config.yaml
hidden_size: 256
num_attention_heads: 8
vocab_size: 8192
norm: "rmsnorm"
positions: "rope"
rope_fraction: 1.0
learning_rate: 0.0119
lr_mult_o: 2.0
lr_mult_down: 2.0
max_grad_norm: 1.0
decay_fraction: 1.0
batch_tokens: [16384, 32768, 49152]
doc_mask: false
Each number is 500 + 25 x the weight over its row's rms, rounded and kept within 0 to 999. Layers, rows and columns count from 0. Numbers have three digits each. The size before them is the row's rms in percent of the matrix's.

# layer 7 MLP up, 1024x256, rms 0.145, rows 719-761, columns 192-255
111:549473483467482479499490439481467495468444493555508502524464485470499523484523518509541486532479556464498528520516509496505455516503519509519492533525567447554562499494468499445501517513530532
101:464470437491477515485508475554516531496494549558512523500477524486510512497500521531494464496506538505484451481465475505529484479449523491529491497476501482570514485505476509523511484491499527
098:529503498477507443495498534530463515515498541488474533531526497484512479531518454487509486494460495462541528492484510477467511499460512484488505469477518471462539529530523477435497490522486494
101:441508498505504500487486483468522484507489501480488528472529495507487530538496495478516471514505510490491470492469511468515497499532524508455507495481540448518510513516484505486496486514480497
106:490483466460488481505493497529477514495497522556513456487511497516524501508529519538490514530485466472516503500501518564483503433491479474516505460487512555525480470481496475482564479522525546
094:546509488523486504471528501505505543503545439519508480462487470528515470476544499466519506507488493519496483549481483501462466525535504497528505493485482474545523522481497504464504553490473474
101:504463517536501473547519543510494502504476496516531552479517546500473492486504507419510507473467536467475525494530490513506497466502509525550486536488450503496486515481478522544497470468478528
101:537511477497506490499460476506485465482484518527507479476514466505490474507468449505487514469481535490504491482491459460503493513479480486508497496483481494529465464508527511481495468499552518
109:491492486484523501527512521483514509473467526495494493481483565476516499499519477458485495485511501535499504465475528468485485476568528441495507476537495496506519553497505521500483525512522465
099:514491505452516523489476468538495400506530508512507508466499495495469486506459503508511502439504552504469476540445498524516501480489541483490504473466500519520494524507423487504524507502488512
093:555490508494491543493516510483443483477543492484469468522496522516466523528504514504524499542470475516510497503528496511502445457539505496551524466512528483506515493536504509526502485511536531
097:455494476482464483518515533501497493527506497445482538459551494488516516444541435498551496511464515479516479467459542500534515513530480483488504458495518495505494543515523473506495526524510500
103:468460473471479541517546545524482444414487472504510492509513475503503509490502488519520462491486517496516477507456487503516479507501528492478541519514450494526518483514469500458512479473466445
097:484516471521451547488526536554478477481479508491522488508531491503481485463463498505476481453510499450481473496487487505500477488569520488517490509524483537525479529517529499491447491542526540
091:532466483515483523522538521488482529482487518485501526474535466464476499480497523506494492492493513473505488539520432554495483512489480509539538498494537498521474511496576461466513503476465536
106:512470504517496505470500487508504518504515507504531508519558481457507499538486449485443515478493507504503512501499488522479469478501511519438474519507485487495485527481534513472468494502464516
096:488478449487487495510493481480502536475463483455520496451504547480499482491498511526458505493518528494484506507506503428561501498486504528493527546527516467574462516500480531487538503550531500
093:526467512490498521506482467461505536489497485529484489537479511497487474475475538468487497530498483559410493510488525518532511483500502552494524499496528501528501473499509503516504487509525498
099:544526506453476536500560504519539475487497491529509478491510488528524465518505483501482521509471494526494548549461483466500511501516494531494472514494538488482538511508533520539513502504460475
101:537531512534470482497482549462490477487513462484497551506494523473509504494494486495519491497481517509511480503469489502475476491537510511517477513520527483472471509501485456460475489514538508
096:488526536491440459499526471543497464476480455490489484502540523474469478548473512534490507520513539509513498440513455481485494482537500515537500509492489447504497531497490473514505462516483499
099:490517409489487516467522501497541511464483504462532520484530482534517482513479516481500527492470489494499484536486462529500521483461459454485485512441489513508577535468501493522467544505492453
099:486520493541506531497518486474537478518527505482509540551503520551471490480528475459492482454476496471516526493497489506479480481518535510501487531455559495475476499467548467509490502501491500
091:498510494485501455495471489512516447522503467472505518517492507526521495446503515520517501465446459479507566509557468524489534486523513539481496516467533522511487508502521492487469503514501549
105:505471477493495525508490524517572467524471484522480544513505517487536491462485507485502519510552455477499521503510514502514497491495452430484507486507503498494472500532484491482481429499450524
094:558452505488508517541478541498481491526505512518487515514504505499506522515504497512497507475455458462469463497434434528511539502528433494510468524541480516467503509510531489496478439469521524
093:509498471524522522482489481524523493540463484494475492543452538509522454469455502486533473513500500505535497469505455480489485469503458503532514546535498500533520495507532548503498506510495487
098:509465496485480523461540507481492504463476489565462471504495462481536522501515516510520495519510495494511501512515508562472511515512486523505473507474507507518451487498529484498532462540463460
101:483487473489492524508450518472506442480477476540493511485501550491539465550447502506524507487507514492520524519460511445513509455443475486481494524493509512477507515530493520466465491517515536
107:485506506523465503493539497513518507523483496502480535502576504471503452463474513484495423521488447512476456530505473498522469465480495492531496491461500546521509460487512487518447542496545509
123:525462477481526509460499480510547529480577490541529498499514533486544479491506530480525485494494473488488497512481478475504484501518510507499470515508505513518491557547511547518562484498490502
099:493528519520490505532453461529500493523486489472469502538527518508510523466485466487511480519525517509440517491467477454497478500469502528485517493527519513534482523501474473511495503538518542
101:522511525538489501528508477502495510471492489481482524534521469480479513525496527459525467503513498531520495508487519490443509484522489482475530516494487481503542464514514544459537498498444502
096:475515541487449518519522477509482463485501471519503506459501463480494500503470511467501483521480471498479439478472525466511493535526448506508489513495477483516511512475529547474500486488480471
091:487445510527483482524493465499464537506520474533480503468462515518534471506538526497505510519486482462458478530475535487500494495491470493497490464526518439514561506496516493509510496565544492
108:474524494499482500512512476485497487496506527519506513509493541493503502537475540511498487530508515491474516518518507486473514523484471495511464535555511519499523495528492530487496516529559498
102:490481462454489531504476500483485486500477459507498484501492502491501442473518539508481487454505570477523489517478516505471511499490523500478475492502492497505488516519542502503503498509484474
099:514523478495500503563515505510524496510468511520487489498514490501489479469489513526499475509528488500500486537508537463533499469480542483509510449540497503501522517472513521472470447505485486
095:512480479520454519523481511491513463467490476434505475509517519490477496480491512478476499509493506525554515509501473487504507484507501511476504464508498532525490496479529521489449493478524528
101:551479490550496499538501498552500524507467517444513493534500525519528515481539489447465444474479549516476499516492519519505518466495518466512549536529529469497521477504509462538518511472485497
096:499494463499523531510499523494513488495480493488518481495504495491495484494527509469450547471488512499499457476508512501461475508491521492490491538484477504515447503498513458503507507476457529
094:483543476475543497528550516498513524524443517501499505470519497492523450523540448501464502533531508536525542491493512456492552484467503498483533490490509445466494508505494515486532523526477507
095:489509497549527445518501513507511516519523483491484500493543533482517468506509492463523510479496490495510541511544514469497521489458493516528451508496508479516504501529499469468526532514480569